config.toml
num_hidden_layers = 9
num_key_value_heads = 3
bias = "qkv"
init_std_qkv = 0.0144
optimizer = "soap_variant"
learning_rate = 0.00511
warmup_steps = 200
schedule = "wsd"
Each number is 128 + 24 x the weight over its row's rms, rounded and kept within 0 to 255. Layers, rows and columns count from 0. Numbers have three digits each. The size before them is the row's rms in percent of the matrix's.

# v: layer 6 attention value, 384x384, rms 0.182, rows 240-255, columns 128-191
# o: layer 6 attention output (transposed), 384x384, rms 0.155, rows 240-255, columns 128-191
# q: layer 6 attention query, 384x384, rms 0.133, rows 256-339, columns 128-191
# k: layer 6 attention key, 384x384, rms 0.128, rows 256-339, columns 128-191
v240 091:129149118120107131151153090142077096120139124121134103120151160116117115157124141137162147123131118101135108081148127127133176134123142141123166149141127117161158089109104124167094102102124143
o240 095:104159106166120153100124114135084130119135106140142118115086051138144089114125122160091111131141135112133143171153113110114133127099163157118115119146117185135111159140097125130178151162133101
v241 091:130146168101169134150117174124160150118139150123152155107118161141083138139135113147136080148159097123124121134122106135123090078101126152168151130157036109125122117139103126086131146120114139
o241 092:168122085152119107089151100127057118126129128137113122131137121137170132130154119126138133098124155187121142114114141151134148105144138101097101142095168148170167111122161143121140104137116100
v242 093:105102125143135127098133125124106133118102146171129145147136118147139113131101147148182139158152120147114153120183107093096140144124135116087107142078087122132126164140140096062132092165134137
o242 094:150176112097137164128086159134169147128134106101163088132097146140087152125120096086109145098145111113142109148062129124158117094135107124165086113134120155146121085120118151167172167101117124
v243 091:147143140134115125133121132156137136117133135109138122121119140113099134120113129179139122103118116084142071105126149171118183174103126121143124146130089133170133127115137114118127113187112150
o243 087:114139115110093126096157113130125156155127150130165132124170132111164110110135143133129133112136142148116174155123092122125082115147132145118172103121157095110150107148121159136106129087125113
v244 094:117122125149143097156130114125129118102156155140149128126139154143126100196132147132165150100135144157156090131126114125182079129109138112124141115118133160106128111105121093103132093130119118
o244 093:136104173118107133088124139129091109169115079138097138143149150128150143065086093144110117105132102142092159106114102104144173105153129129127111151103133144085118145140116133134133161132159123
v245 092:096124098125143127100151131180117125114105124141145141140147128136112151115148145116154128134161102118060142118121117146109164125138092141150101118128161124122116147108160134158148133120095144
o245 089:167147157129121150166152097145144140126131164083144079103159127137154097116064116120169155162142140122159143132158111125144133130135140121102162083140123147147117117130110144131148142111145084
v246 090:126136155096121091180087112140097117123096127137124111114148140102136141095162170147107165120139149116128134130154122144097130095116138159152143116152158125130156135153140116180136116181125153
o246 091:108144126153176148093153151154149135117136151145146097100104152151131102111106121080144113137138126163171126151094129162142149161118158089119141179129123172139122129111178129113134135087147133
v247 089:141096165122123146117093140128119118152140159167126103150164182175115142169136127143112104136104097130179141155125165108129112121114108108103147108105130114187142137132126121142145191107139091
o247 092:092183123137127086148152111102174146119130116091115142096112072117131110134118141129126110130107140138101110125123130112129154143145133134169127142145106137138103126125081142087087096110087126
v248 088:109128146104156129126096118097080148122117126094111123140149128124125109074153120143158163152139109129107151126124089134123129118136079105155127110142099125144178134120167147183136136116159145
o248 092:144123139159102081120122149119177089168159140144150142097130089104146138124113112110147156115131163150132128154132155138131143128128132171107137121137153142101157128142140141118094096100106114
v249 090:122113158127092143160106136135133149170175180163119154161081152126131119150097132152120169098142149154169098148116144151117111081135119098153102141142132127106127095123127072117080118107123113
o249 090:134122134122139132120138138138138105141081102125124151121155100156112113117147147121133120112094105121134138102106151108163136116110116136171152158140109140110169129184106159154148131216159140
v250 091:172112113160140131107099175149140110133149103127110140139162121136175095153135142102179175124102120173123146128126107108120129136141165147113141137145153119104080118109075128126129129104135098
o250 090:113141182105117125149102125125140130083095111098127112102130131108120124136155117137127142143138108065127098102145155142144130147128108144109141175110104152131162176105177105093119146111144120
v251 093:151123132134105197132125079167169132129111149133104148134136114120128126143132148168139134146120107120059119142164105149135138131146189129103131133121102151138076092141164139103135130121106098
o251 088:107191145155141122135109156126085111108152120123142130092089132157079086135128139100152134136133113121157120146159121106140144120146100130132102118128139121132123107096094084151118167132142138
v252 094:097131158146112136116122084185094104133087123131108090169146163105108109153097154068164167136131134143103122138160154162141068109133070150108111139151146112141109120130136110104100169146055115
o252 096:104123138106119161115128163087158113154156160119128107099106118145116147135122142142119129143146085131126105133145109096121133164152156114104138096120119122093142148124124137162124102105224129
v253 088:098105118129160058127138095100133133115163124102108122120102166136168151134147114105104123103107190165189128144153112176136118112110120146152134103130079115138131130153114135119122093133109168
o253 088:140118125122132155142131147154117063170134137101160156095165096129106137120128150133099140111121109122139114122103105095092074144078162081084147121110152154124139118122142117162132146155148121
v254 085:112135112137128152173151120110141135130116130104111131126116124137138140146129158127121136133146131153111180151148138172139127149139114155167134109091129116088126164126146124131125121130102143
o254 082:124111104138106128119141083149126164094170124163142172166141147101065118114154099136127114101110120142114084132158144127106130133130151067109162144113122100147127120098123113127090151123131123
v255 090:173147147114133143082130078096105104115192116097138146109098124140121139123161103108058062143081158118142118117110124100141086125087134093082142129133086138120092149100162170121085122119100118
o255 084:144132130125139083128148118113142101122122140117062109095100150159133123126111083122131198121139119136122148128170118155132118153169119125141168102158137155179136157209113118139105144138139115
q256 107:135105124128116092160135125118089140159175126100134087119118106145150112172180125074143120089135105098137168125131117151155135124113138084166132183125118139158109114140123107151119130164175096
k256 106:119121137139136111128162114131174164148161153095118104088051135165150076155099120108106134136160142118109137161141127157119138088124125121105136121135089149113121132120184130115109148102111096
q257 108:139136085133123142136053131125099135120124133102112088117115099135168160093115105132112091164160164175106117134081141127141118116085082109120136138137160147118117163129107151126126166119133113
k257 106:152147110094127137117086130130129148156082142124140137133154124124113143153102104152091106152123116121142130123098100102140152138122167105168104132171154143125163103101105120118127138122116153
q258 091:139125127152164108161129123145128144098123105183134136117182099149154122161119126117099175142110156071090129108133132114090078106114128109161121157129134127157149166099124180143100093109095113
k258 100:145177122152138145122128119146136143106149129159141099106114110121128134130155136133117137091133120123135129132115091100107107113080144138131119144116139130161110130099134135120156140133047140
q259 105:092095087153141161147190131161115140155134120098178111170111114091148116162136182098116123133086150101150106121168135136132115138126126113144139144125095130120095156157184119138161081183139111
k259 105:130136099169132115121140107118108131092145164100132095137114126159142162091133113125116098132081128141144156114078095104110107101108118133137116142173128178154164130109105139140163092134080133
q260 105:142126111128108107144176127121078090089141090137111153115136117087127147131148115130162137084140133165135114116142143122115123116142117087142102117135095137106074100098129122135143182132129123
k260 109:142172071142110108113128116131118154152153178115128133131106137128127106113151095149178151124109109132122198133072096174120135141124128124159092165105131106102090126076147170120127105120139120
q261 107:135157162118139149110140139093111144170178154189174100114116198123105125119127169129120120110155092180082151128111096092119120169141131119141099137084100124127145088159150099134106143126125136
k261 113:078145159120142126146118124117118126105169086146084146095116148128072115153183112113125162121113113157145160133112123108135133121126136171186123118125099065120114173177145152150132132107141153
q262 110:129131125148142111120075127159133129113131111144135123097100097115074157146094109123116121112146153082118185158099115137092108125105152120127153093151115112116127103141122135149129172139097142
k262 114:174117127181145140129125148089172097125103118119109134116100110111117136117155071165140092133102113124121132138118106160178139147122159136111130114115140160139123165116139143125166165174132119
q263 100:107127108147158163087094119172109129124124155100088163140115140110116131129101161158144146106105162139132100138129125126132176111159100123115077142146090135112107141130100119124134120134146164
k263 097:116139091087127118148105165135139123135169078123128096111143146085142131174110123155140142139105129115126103131132117135117150126107100040138094135143099115167116126123122099106086104115185131
q264 115:118160180118153105155091115116119145132124150148111102164095095111102148174083184118155137153124101138084127101127138130132121120101064098169114148140154122126119135154113126109121138139126123
k264 114:126149154145135149171155144112147125158131134142120102115114130098120134103125076141113131104141149118153143100145128123134136113133163102129116100152107138151087123133145103151080152114137144
q265 112:081100135124133168142153124157116138119082180113130096126157128129132121122137138102140154108127126200130105096080151132121137139131062127120147159087160136097105143140121110131152094111122127
k265 114:072169142167122119170118128102114155122129114132123118100138119137128151116124130113142127130153104079142093140128127104097125116113139143143135114094130106148111119147154091131113142140168173
q266 095:112114131146155121128120129169125118103098129129128157144148104112120129090112111134137164127129138123119114114126123155148092108138110145161128130139115130094172113137153110089087133145128116
k266 097:157114128124122095086113157152141144140150170136141093149129138119136111122110194154096127144124131175122120114091125132090128151136134131141141100063100124087100144166142134134153129111120147
q267 110:116131154152156112153209067131133143104123177121135141146176147155157132091129112152107162163144072187123117136103112131116109114147103122156139132109148119091083127131088149110108099129106132
k267 105:094120122149120153158112150077129107127123127133135115135150122123144099127167170132126144159111089137146163186105130099090143126142110098146094148122155132091110141132160115150128125147127143
q268 112:154144142134111104148156118130137120127107139145143199148125108147149126147141108128128156086124118176088180118115112153124092136106158123065138152162135129148108143167113130112180143112128127
k268 115:187150101094146149145121125114099099133128123157131157141117113134103112103119084167158127121111158126142111147138131119149085148154124152116191148127151132109178126096150108125113124117108119
q269 110:120126131145153130109125135126136138087155127121135143109120128123146138105127118177126113115152132125130147150107079140129166131134158080104089094106128153125139132155120118156137146160191140
k269 103:121145088130115147160120158167126108105126147166079135106114095165105150154127108160120135158152113168119140156137125144139111185104141094086119139116124101154100128159182118131128122087107104
q270 103:114144138057125146155138128149131100168135154140101114123124099131108144098143122112129141167172171094111164108134134115116122148156095181126105150128144084129106087126145077104124113117124135
k270 096:129077124120170136111128162094151093127125120090121112119150122134144136123090130125130117115126165103125067113131135130113150108102108136132118090084099124115107071151137073083103112126147124
q271 117:152138143104142092103132078131126123125147121151109101112118134112127078147134081141129112104095129149159137080123121164163114108128125088079153146131134151159129106113138150113105149178106147
k271 115:144136100119164185102138129135109100122148130155113162114098110134113094106149132110128115129144119152107134128136132166168143133147153131145135146119172155142117151104111169125113132137116114
q272 094:116130146155150102117149130119158087128136158119122144168140089109161156125122191143142131130143154136103166084133104139093126122146091115163067115093142160118105172125168128117137126168147119
k272 087:106084143119146143125103144155094119152108140110143112129112112123107131141133100125092142135137127137111178139131135143111118111126136119125116131118115162118135119131125146117142183109136140
q273 085:115154161182115114127072136104118155148154144107117149096123076120114093132099112127138102116126127117149151145141157116111166152099144123126157123174128130100124123143107139149122117144137088
k273 083:116083131175129125080112150138080148106128150096111125146078103125139120109138149124130094199112136153131163143109167144123138138167145177148122156164145185120157167124112146119150155150143125
q274 098:127175146092168144148133124151131134148101178120132129117134120155180132111128119151144132169159133145178147127108145153123157151108086133128159151152132103133105095162089104139130107153122108
k274 096:113124123137116120145147086108126134127132134128119120112173134117085121119140124133104131136141135127170102104124118150142142095110095106132144107119114133139101121141107118147094146120116137
q275 105:134153133121112116119162082101142147144134105146148169150155112113120074110133129127134118124080115099128118143099096110103100115159140104110134130129150124112126146136126147170117091140115108
k275 107:097160081122141114129134111107128130129174133141127139127126162151136084159128131097167152159091113141110145136118096105130140129152121148100089154113159060126150133166126107119127128114114118
q276 093:169102146142187140119147107137112151166118143139140167119110128124101127156127126132164104126112155127121138085154168136140121130122102128152107177084111151121115114151152119094104156112143115
k276 092:119124137103124141106138126147115102118132125130144153145117110122133118123186119133094120131144121159161144063107152180128117122138111191148130159172130131123127152123122176160186154116099131
q277 104:110123118120129138108154140136126113072111126129172121165119148137119126112139159189129125100171143092138124166127121125088136155157143111115108109131189159109135130082100081138113141106115136
k277 101:104142074135150179119140110188140131135119125129179163110150127140152117123168124159134132135141114149161125169106138118095179143156147096125095154097152151094126135136162106119125124167154144
q278 099:132116150166133162112177135130098115129133146120170160111107118116055108151095149117125147112084149111129132160136112090157112141105111131146108122144140165130147137138099119102133092123139109
k278 082:129120150195131112123148117081087107104144125106169115114131115141102109138170140132094130131103123130127145110121125109132085126141136170155160151132115172142136132124099119140147141149130130
q279 110:141128133144103167133171150105068123105134180140116166094133089119087151130114093087109133137133114153085118095136122157124121099120064161144116092154172164142126129140104102131094138105181131
k279 115:125117115133150119114169168121080116121093110175128140077103158099129126137163106122149124102122138102148179107137175156142140118127132081098087103105108139119116112117125119141113132139125131
q280 103:119127125122144125155120132132120163111113134116121145162104129145134095097089147104145159123105123121134120147126129135162128132134099098156169155161110116118153096168121120123104116190133121
k280 098:186158170135119116159145096144147146129138129149132132065107152170122143112130141123154131154124146143118121125148129122163165107143122092103130135157129142127114168178140122118128125164128123
q281 109:144110077131168120138169112109112136123136136149149145153139126097103120099130111097078117163130141125117119099131130122093113156125147126169156111072173136093123134129140131122152132083128168
k281 106:120089103146146131119125106081139078097142127110150162164129109174157127100146143132133141081129136133128183118103079144116158109076129170147112134128119133120112121119156123156145116143107136
q282 109:145128150159106152136116137165103135112134102156112125178130106134103109122137125081140146126130122130139113096156182130117134100110192139130108124108148105134161103143116148136128132143152179
k282 108:152185117147138109140126117150124131102154138125114118154077108152146135133104117072118165115135131136144115139132131143143138119147129093068147165196160119170129157142105150124169124141122122
q283 106:136082127154142086146152093079158135143136140111149103147104180128120162143125150146154166132083097129111104080117112101120121108102098112093043079143126162166142122121129113119136122108142133
k283 109:128157124113123137144139122096103147138172089109145117151104098151114111147115121136104118132120073135160150094141163152102141120112145106159085093158132132135126117192150131189098169175163109
q284 108:161113134109172141124136113119148121129152161084126133160127157127130117140143130159132131123147167160107158144099140159136103123119145119088153143129162149145140117109141103108143130147135149
k284 109:104145107135152128119159115115131102112131120114126159146137128135135158073104108134149137143153125153155122140145107169106104148181118140113158112117098111133090163097120108098144158102148134
q285 092:144151215145113095104133118124134083123092103122140158119100116119158134133155149116146088104155096153115147134140074140118159142120135140146112093137102096111087131178111129196122117134113125
k285 101:103123143161113139183149127116140123146097085126163142100095143109114097150102094104133123069134152096113113147163099127152160079107131139130129107123129074121130100164146087110111117111141152
q286 089:140151126110160129101107081099203114116121167127145139094147138136147150137113104132152113114151178165133131152137137122132167133104115082107114131109113112131141099125143122140119118120129128
k286 083:165112132131168134111133128155093148124134120130117158151113127167106138175118119144092127139127190181132176091086174125090119131141123170153128183125135159115131148110116181138158165158144081
q287 112:105139083147085131146132119111131096139091097124130157104098149134114117123100154123156124154084130113143087134124116119113152149127121159110111095141171104077109122119121154121118148118142133
k287 111:116163131129099112143138158111121120175125149126094155140139128110125143098117106143166174129139130147149128125118097163207115113138144118124133149118150107079129141099123118117073111144122139
q288 112:081155137106122131106145099159132173138106112093111142124204129176106113105123100170149105114137104131120139158103129156143139123153096150139100146112091092118113155109111133127119167064103125
k288 117:129138122098119124102113145107125146152132079179150123121154181114105098128138112161171108159134139169137130076100127120125163168123152159133082152121131130125164127122117080195101132125129128
q289 104:122122175145126081110125111111129098121152113097118132103107117092153117130131091137130099119141109096142130151153083133091130135145147091150088122076128151142090096115108110142120124106122132
k289 100:149095133134143142128093130113130128146106109094139125120125090103148105135146131124143166098134158124108168119096087116124167126106146156145106109155113106111105136147144126177166129113097119
q290 110:132140150118117143091095123117126152155127124126141144163124122142133128123140087158120095113136150112157159107074130135092135134097149170080104124208171123154125113130151105137143147130155091
k290 118:133126107115145114108175088147122179126141124148100127122121152150117170155081116179123159138138156171163131128107123149099142171135177143140115127104121119128124119147126162121146148133096116
q291 112:138102149109149150152141100131169115101114128145153147128136145165115167050136106139146143129130122126112157150103153116133123131083152146125160119095137083119117103160144135118119136123124145
k291 114:148104133156146157146153107113134107126136106145130125164155117111113149142171091126129112074144105125147140112150126112133068128122103157111133113132114149133168113127091115122117161184133137
q292 106:104155070129097113145132128113139133148114129129109112103093124123133102110155137098156106139110147102169083150118144143096171142109156111106160105116142138095089116136154142152144112108141119
k292 105:093135125115125145165104140109115180098115139102126157137131134150139129105073140134140180149167148138152091139144141132120133182148135138079175118172130157137138150128159073130142095121185116
q293 102:083133127131156194163060144168123126101176113132110148136152127150118085104135154151122144145112127101106141139113147128165136143122138119139177142169127124137126156136102162136122148133171152
k293 106:133117151147115140157123126135136116150175090135083149139146164117146122151152130137112134105138121115111167143090125083098135132134133100164095133111139117150123138116094165136121135093168158
q294 094:106129106142108114086134137128115113165153137133144140160131134168120133163132170182157137118160093110150098137139082131105149130145114108117115144120132125158146113141117102100142128128175151
k294 100:146141069105136149144146150158140140161153104108086140156127171140120110103125098116165162136133128152145159118137148102192138159171148050109135097098129070126156134153158184144055142138160152
q295 101:111105144100093097122127108111108114118117140129118151111115135075146120142177126141127142143157150140121161148103120104095112123117160120106097125093102125189078104113160130171143092099142112
k295 102:134141110079192176122107162119115091162137109153131131136130128161129138136109137136128143135113116080125140085124117159100118119147138122117105110168132096119166115129080124116108111153165113
q296 107:142134144121144119128113119106122136144082141116124116105149100070124185108131138082087122164141153140146138093077144159127112088137102117181140130156105113144124092115146141170138134102155137
k296 112:108110148112158125098120133124139113137130127134150126140156102133149176151094111151150113135145117109123148094105131134096071104114155136141110109104125160115112110146135138116088152124119125
q297 106:118107157126169077117140098114147114104155135093158121143093131113159117107095150126135140115083178121145119134141118101133133131126150116116090127102109134152120134148102148198125125139142147
k297 101:146157170124118135181136118131125129105136133142137105111160130168142124119091145133113162128125116110137107106147094198104111124128103055126125125156126119157076163147087130159143152140178099
q298 109:078136165141140144140145152129111111133103128153097176137138112122117122136119111135171108141111115110155115153131134157121178145131111159120132115180124107078159118130106122161109113140125125
k298 107:129133135194099084145150154159129144153139148148153152116095183145109122107110144115115104144117114117123106121137150132140139159149079103152086125129112081112142132181108142105080095146126113
q299 102:138137139111141108151159147146131105109101115114129144148182137142157074143148122131135145129077138101122165109088156141139146134136120134125134127165147156106173137145116163091157141162123145
k299 104:134153121082112105131117145135106131147131170147110163169131160131163136076117123143143107137076111164153160099095171140123093124137103128111101169155149131145117124127121146123114130172123110
q300 109:125164153127135198125093139101100129147133153133127128141112154150165131132152120135120115093158083123146113104144127173117127109114136170113155114139116098167112089146170148143080133139200105
k300 106:128123150093131122132181110139122148097131110155106092142127141142108122141135114107085102129167127135173142058150141157147122137171140095151107126123132152162168148077103166139139117145140154
q301 103:134125110106116173106135123096164111145136146126164119156173152144148143109171138122146117081128093148137129095107126073146158098101128160150062195142146133130139139114192122093142183127121137
k301 104:113116137077106114093129139116136148138128136172108123137121180091136090097144145143127110123102168145123099153147147133100118154124109138158159153098110162095155119118109135089124138148126130
q302 107:095112070160120157136122079172112123172113152152136119092102146120158174155092162106085171133098144080136112128122102094090130126116147102148164095115112119130118118075146138127096129141133129
k302 110:142148100160130142136076093118164103146131120115148140113132163116166128123124116145117133121077096134085077148120124109112167129086122108133084130166112122142172195106124184088108106129112141
q303 112:136122118136112141070098125147137144119107090128141099151117128130093187136138131113132093111157163126134162116105129103134122062113154107100060098106138135143144133076123150126145113128116148
k303 105:063141163067158093103137144143162155148151088139116144112094100113134112151070106098139122101128104120105125143114104134156113102126151135096103119112153111132154085110164127094100137078125110
q304 106:100156109175120168153078153157110139111109129150135108154064115135117136155119149110122124164154155163150127170116158143147143125118143110119161099109137130155130151100155123121166116164133131
k304 098:133126052121143127153124095141137112105154122127120104146139154128110155158104147110116132147139130119174105127134126154115117135136125063111125143109089108143119118097137124112129098100105124
q305 110:119167136151129124089161127069144095059131136144120118133138138079142129157101115093101167085146082139187127112149115112151133122123108108131144093107158107136152096151143121131123106138106140
k305 115:134169105140127151133096166147113107110135141127128151148105124124132159152130089099133137092156131127112134147167123124154121085118105088112139106058134123146108126155149125107111161120128135
q306 099:109150139116108180162105164115170042126106112128152135131077157152136132109101116123148089137100171092113149160136157173188115154121135121138158132119164093081129134139165139131153168161135174
k306 089:164108173125120107059149115141142120108114148135112163127141114163123142045104110148107125164124149140122151116141129135133121125134128173131110156124132169105102123132079146102134074110109104
q307 092:168112160141144130109098134120131090113118138156104137145098113116134144114130103137136071151125145124138126123096169160149140107132111169119087115183124123064102120115134121156133148118124114
k307 091:124130132143084122135144105120164121139131130115140110122147104101121126127096108148099119132118141100148077123176122177125123146116092105146128096126143149120129115150118043104097130117151160
q308 109:098132135150117131130138182156116107146121150116140167106126114132090143113089106125112131118093129091144127100160092121098122140143132151131147085173159169128133139132098079136155133129147114
k308 109:131148133195110137144144130099137175099109118124132130109147095125135152094175134137119137177130127137163138080161160144136118165148098087097146133159131148141107142168100115158115144158125127
q309 115:145109112171130128173103118162143166156159118124086171155165156120118124141144173156102148095105079129111103063116109155132135094138116130162119145182141113108074129118177130115083148152123115
k309 114:149134155125126135118139097112168116147205111138118117151102163122152128158135166135126109173091115113165103106146137149119141118114126102122082142138106167108149138125132120135108156126182145
q310 107:174118160130137148122106088100116112170114124139071138110100134140168169148123139153120133133135116078100105071127119146106162130113106120149106106109111137116124129182147134126144140178122120
k310 111:128092138145107134144137126137135105159145132124137103122169118056140159118135068108133132138141092124127105058183129132166164106128126119089096129143116100160175122132119096086129141104140127
q311 107:118157123111127158115135137144095152119124099153116152119142127130080082121095148105119129120098134133143104140101115098112132121124120128125147087164130140182144109182170117175110160092168158
k311 112:131143160128115174127161125130108136120115106128113082111105180102141136156148128136093152072175147155134138117135120125114130143100131154137128078143129124142161117157135123155157136151138096
q312 108:158147149114120111123144153125136141144109115136127119118088131157119121100084145116120081103138115166093123123138096088126132081123145119120132148102126127144131074117151127149155180148131112
k312 113:093107109126153122142155125116181123115115154140138152093068135125136126101163121080120118137111096074106088152153111146117105130102105133109130135095131144118153093086150123122127136119114090
q313 111:134149083128117143092137106122146144140136116103119111137121123160142125109121077120107119129132166148117113136153146120139115122101151101155139129097085105148091136085163154124118120143124147
k313 110:124163168128131148143150159108128157104133106126100105132085161161109095115100089111114117114138156135121170117110062098140100131117100141105103141164144111135118195078133127132139196123157107
q314 100:109130148116111118115152140150117099144103104168158113129123118071136153132165133147121131139169158157122152136138106138153126136136128143105105141099138095154094099080085139171132122114116098
k314 103:091114138089152133117147127154132142101147128145092139118136124147153131098149121153128136106162127150143110085124112164118100155157119086146119153136127137142146129134152133156160134137112116
q315 112:136172098157143121125130112101092172144147142074102139106115153125112140133094116135143167144111110073158112119126135086096193184068147152148141121164110122134105134116101097156120130146139127
k315 113:132108152123132084143157154112105142146144155102115136122107125120089100152132142102150116122119118109128083120140109137114134100080107114126129116179130154122094102133100129132100102146179141
q316 102:108103134119062114077136125095165105148100090120147148155111126167170127124125146117126102087072147138124137111103127105114125145108140080146098129105136131142183117104126134153113143127085169
k316 104:122087142055106111094119153113132135125118133141112119161122112130152090129117147121127093118098122134127134092117113107129145129110101143126134151158141148147143161131141174122119097107092149
q317 112:150150130090136115152106100137134114152108172122113131146146102131137144122140162118147118162115128147113130156160173153140129123111096133112091115130126118155107128124168130134147108173138121
k317 108:113128116120120104134133137122139114168164164125113126128104143121131111130049159178124109116122117152120073137131076156120119133116158100096138119145109147122150119120099125141119141163171108
q318 108:109139160161145138137062148107143102138110106122097160108088123150183156144163139135131097161169160148107137118139139157116168144125113086131117115124119158093128114149169126137112162142169140
k318 104:137119124112092134116147120168128093121126120090082109152130085125104126139114106125084118138143097115176157077151162150143121166108140107117083123133147118142146121149131121151110138109124128
q319 115:100119104084146146122121149126108159114153127129141125130118124098117129139121121103137103086129131128155122127126157112117141120121111106102125148067128133138130068155172138088116097100135126
k319 106:131183135155185130174121129134130129114132135106150096152121172138146148149109090116159141112161118146101116140102109139103159139114138143107167094125111131146130125153145131109178145117136151
q320 114:136131155141127129106133125120114137137127096117117099147123090120132128094134110121190100129115156133111075163168098128135118174115163160124103144125107142134115146124110140128132109106158174
k320 109:101111131134091131097083115142134115169090120155162122091107119130108111089105122112168104133114162145123137166133123088128145164139182168136110139142119155127157142152121144134145142180160128
q321 101:129148115129126148095080134141114111088122139149121123153115119086147141128113124160102119163152136134146096119135119091158177118117134127148115105157116108133142118107083162073153138117117106
k321 096:075056167114138147110095150157113112116082140131148125152095085081149152098159151144086104161118115147094150144118159134122128148121152147150085170149131169138145144102151128131154126127112139
q322 101:120160195150178069106131138111163143123111145148164081087123149114119116133091101140114095165122088110095130142107113115096138147102129127126109063121089145131149112157152157125108150102105124
k322 098:139113215141097132148144151092108146095103094130155121111144152113089103105145108140089131153127152132150174123107176123156119117121151134175129066099159135124105136162123125181132136153159129
q323 105:135098159068124116159107105147162166099100133126136137112114172104085134120136113092097137105105141122116099117098136147114144136137124099109117135168109112141154137115103138127127112113103094
k323 109:161117196150162129108127127142147101130128114142178068100131116110130145142095161194119100119145131132144102119138109133094129144145127142149139138130115154108098154104134080112138106128114125
q324 098:081112118095108092111125160082154084081091118115078131105100089114114112152151073127102068183146155174126117112159120131086138141130090137150120170115139112117146126137160103115121099121118092
k324 105:178096163106115140108149138120129115113098161129119132110110088118132137122162125106117124147116131122132132087147108150175133117118103167131162142092108132093100120160148053119104137118091132
q325 107:148144072104108075106188139129139142136124127118140130158158094113116118109097115165114147122130112141142134090111083099075142142164093105168146073152105130129141126100123104082141123145136117
k325 094:129105121134149142104060126117132158136151130114154124169102106141102136106120143161101141110084107166114183158094132095136142149106122163130149145115091129109112139158158104147132161114111122
q326 110:100128164110109149129131153083162119136153161082101155099117148111135194147119137131104152112159122118147152136092106115138123134119119160090116120163125163135155138105119102160124141118158128
k326 108:152111137137096143110120142132155137114143120145122101153163106169151085153128114150114152121120082125093113100159153153148116155123136105117105129099098128181092123116132111133107143143142079
q327 098:152107135116131175138114136113058112094145137116124079133133127132122161134126161110151107104129123105138107121128149109217147115090100109108123138137131172143148095138111130068165166134136129
k327 098:106111118127150124116151148102115144108158158128099128156110136130129132139123136145115111117119107121110129101116137149136084131136136166156143131143099158173124149124121119118115102099164121
q328 104:064164141125151172111104146149120129127119131118100168141093143126135141113102115140153080168138122137117118083112140135125118150104144130155121134117112146110164095120116083115128173141142137
k328 105:124120089116111131154140108137174083139092144142142140150117140103136089131124112141116158110139151164137143133119126139144164164113142090128122107139114068148119136121136122134120123085111140
q329 108:111120148118067174120104124140128118145139141115098099151129140153125148090121108137169191123139128167099120133141142154147138110123164158162158138101104089090130134110122108119118121163156157
k329 100:156133120131113112110126116143119119128147116125119130119114106115129127115133107123130143166148140126151131128090148111121165156130153113117094163136134138163096133200113110129125126141088097
q330 101:127122106191103157130113104147101148152157111113134127132131101109089134095123163116134140120127096131130110143156129118160101127119110118109164077069128148152121157096127109066168144103155134
k330 092:136157121062120094141131115123148145128147119129097158153141145091120107142090118117127134092151097109152142156113133150137138187146150099068140072142082050116105130120121118116134113135139111
q331 116:139156171146127111141114129085172134114136106167149102102121133105128126138095100155121118136138138168159134196135101117119178114136127106124118092136124114104130162119150116181162165098106094
k331 117:113126122140103118149102144103181132163130134164122128154117082130146146080104129166165112086155119145127117155154064124102143134142110125143105129100135107089101136125150112121145126137133154
q332 097:136114167124084124138098145162125105143140124133117189153141148093134111133167127128151103122078148103160128095125164119145147158137087117160146163118151092111120148118127100121137105170134140
k332 106:123100134138121097089163138125171141154133165108102139148126117115159147076140132124141162190106147147165175127128155123097139139138090136125109123172128165081130166145089116092127083136134135
q333 103:140127156138112147113123096142086118104166100097107103138129156147109148118151147157144147137128144078185155085103186090133172122127159075135122147159176150126132161102121090122142141144136172
k333 100:141159113104159150144140134082102136130114138117131144141162137125112133119138113112165118142101111128114111145142144115128108104128097124095132159145129101100125110127075126116116124109130136
q334 109:107152123063109121115134110105103136112139166113141148100130159144163175136116133147134116122168154132134122123123094086124086115099117093168104126124128144179107090099117111140122153152094148
k334 110:128108130119150151089144104119134131084133116110100117142135133138162100121151154158098175108163141123100143095135094129142151143108123126139127102126144149154129162111111169168116095102166156
q335 109:163137185116120144142113115127117116098128134101119137128182122160086156135143123129174143133113139133130114139119154101116154114116097181126132139091135098129137115133130155081103141101154143
k335 113:153136200098146142156141147136086173154135120155149164132115177127102088113105135159148132132146127150131127125098177115124125138163115181124160150168138135137113110142127092145161116124177137
q336 117:118134176131098105153185130137129103124122127128156187157084123139121119116064152116122131131088155126151100131123129128075120175104116101108139103122112110170105118133066146133102103167079102
k336 116:125169140149160122102146137167119149142107122137162125105103127101142150143102140109150123156071142121147090106111141139146125139120075157089126107182178162059116118169133133065119065150122126
q337 111:123135073110121123075144133092133102117112178123151149098146125099158155128131141091100077158104134180176072143143125104144102127115138105125108127111112114175130075101094137130158132124124159
k337 108:127122107120140127124112139128109147115088129132114113125115149110137138168134130108147143127095123147138124116091158158122103095091087097122141142139153123140154138092111182147089108110126140
q338 112:113131094171155151121122157139131108165090131160109158083078090114152098129170121088112120149114186161127093149119143126174131174163122105094169149072152104127126094110132144126077106111149185
k338 110:112117077113115138133119109132097108109136117116101129127105100155146125108143140095119088163182139151103174171103127121100166138130126091199132162122150160152154108142111140138113137105131156
q339 112:124153192161139129134127082101122146114139117102086139126137152137149097126128126137129118116085096079139146093130136140109149096148109122148158087124123126152109145126108133187068113125138117
k339 115:113122138134144116115183127116134143127128134184124151097147069123145102164120173078121146150145129114124171121163097098124124092162124132110085095164139118133119156130109098151102129148134106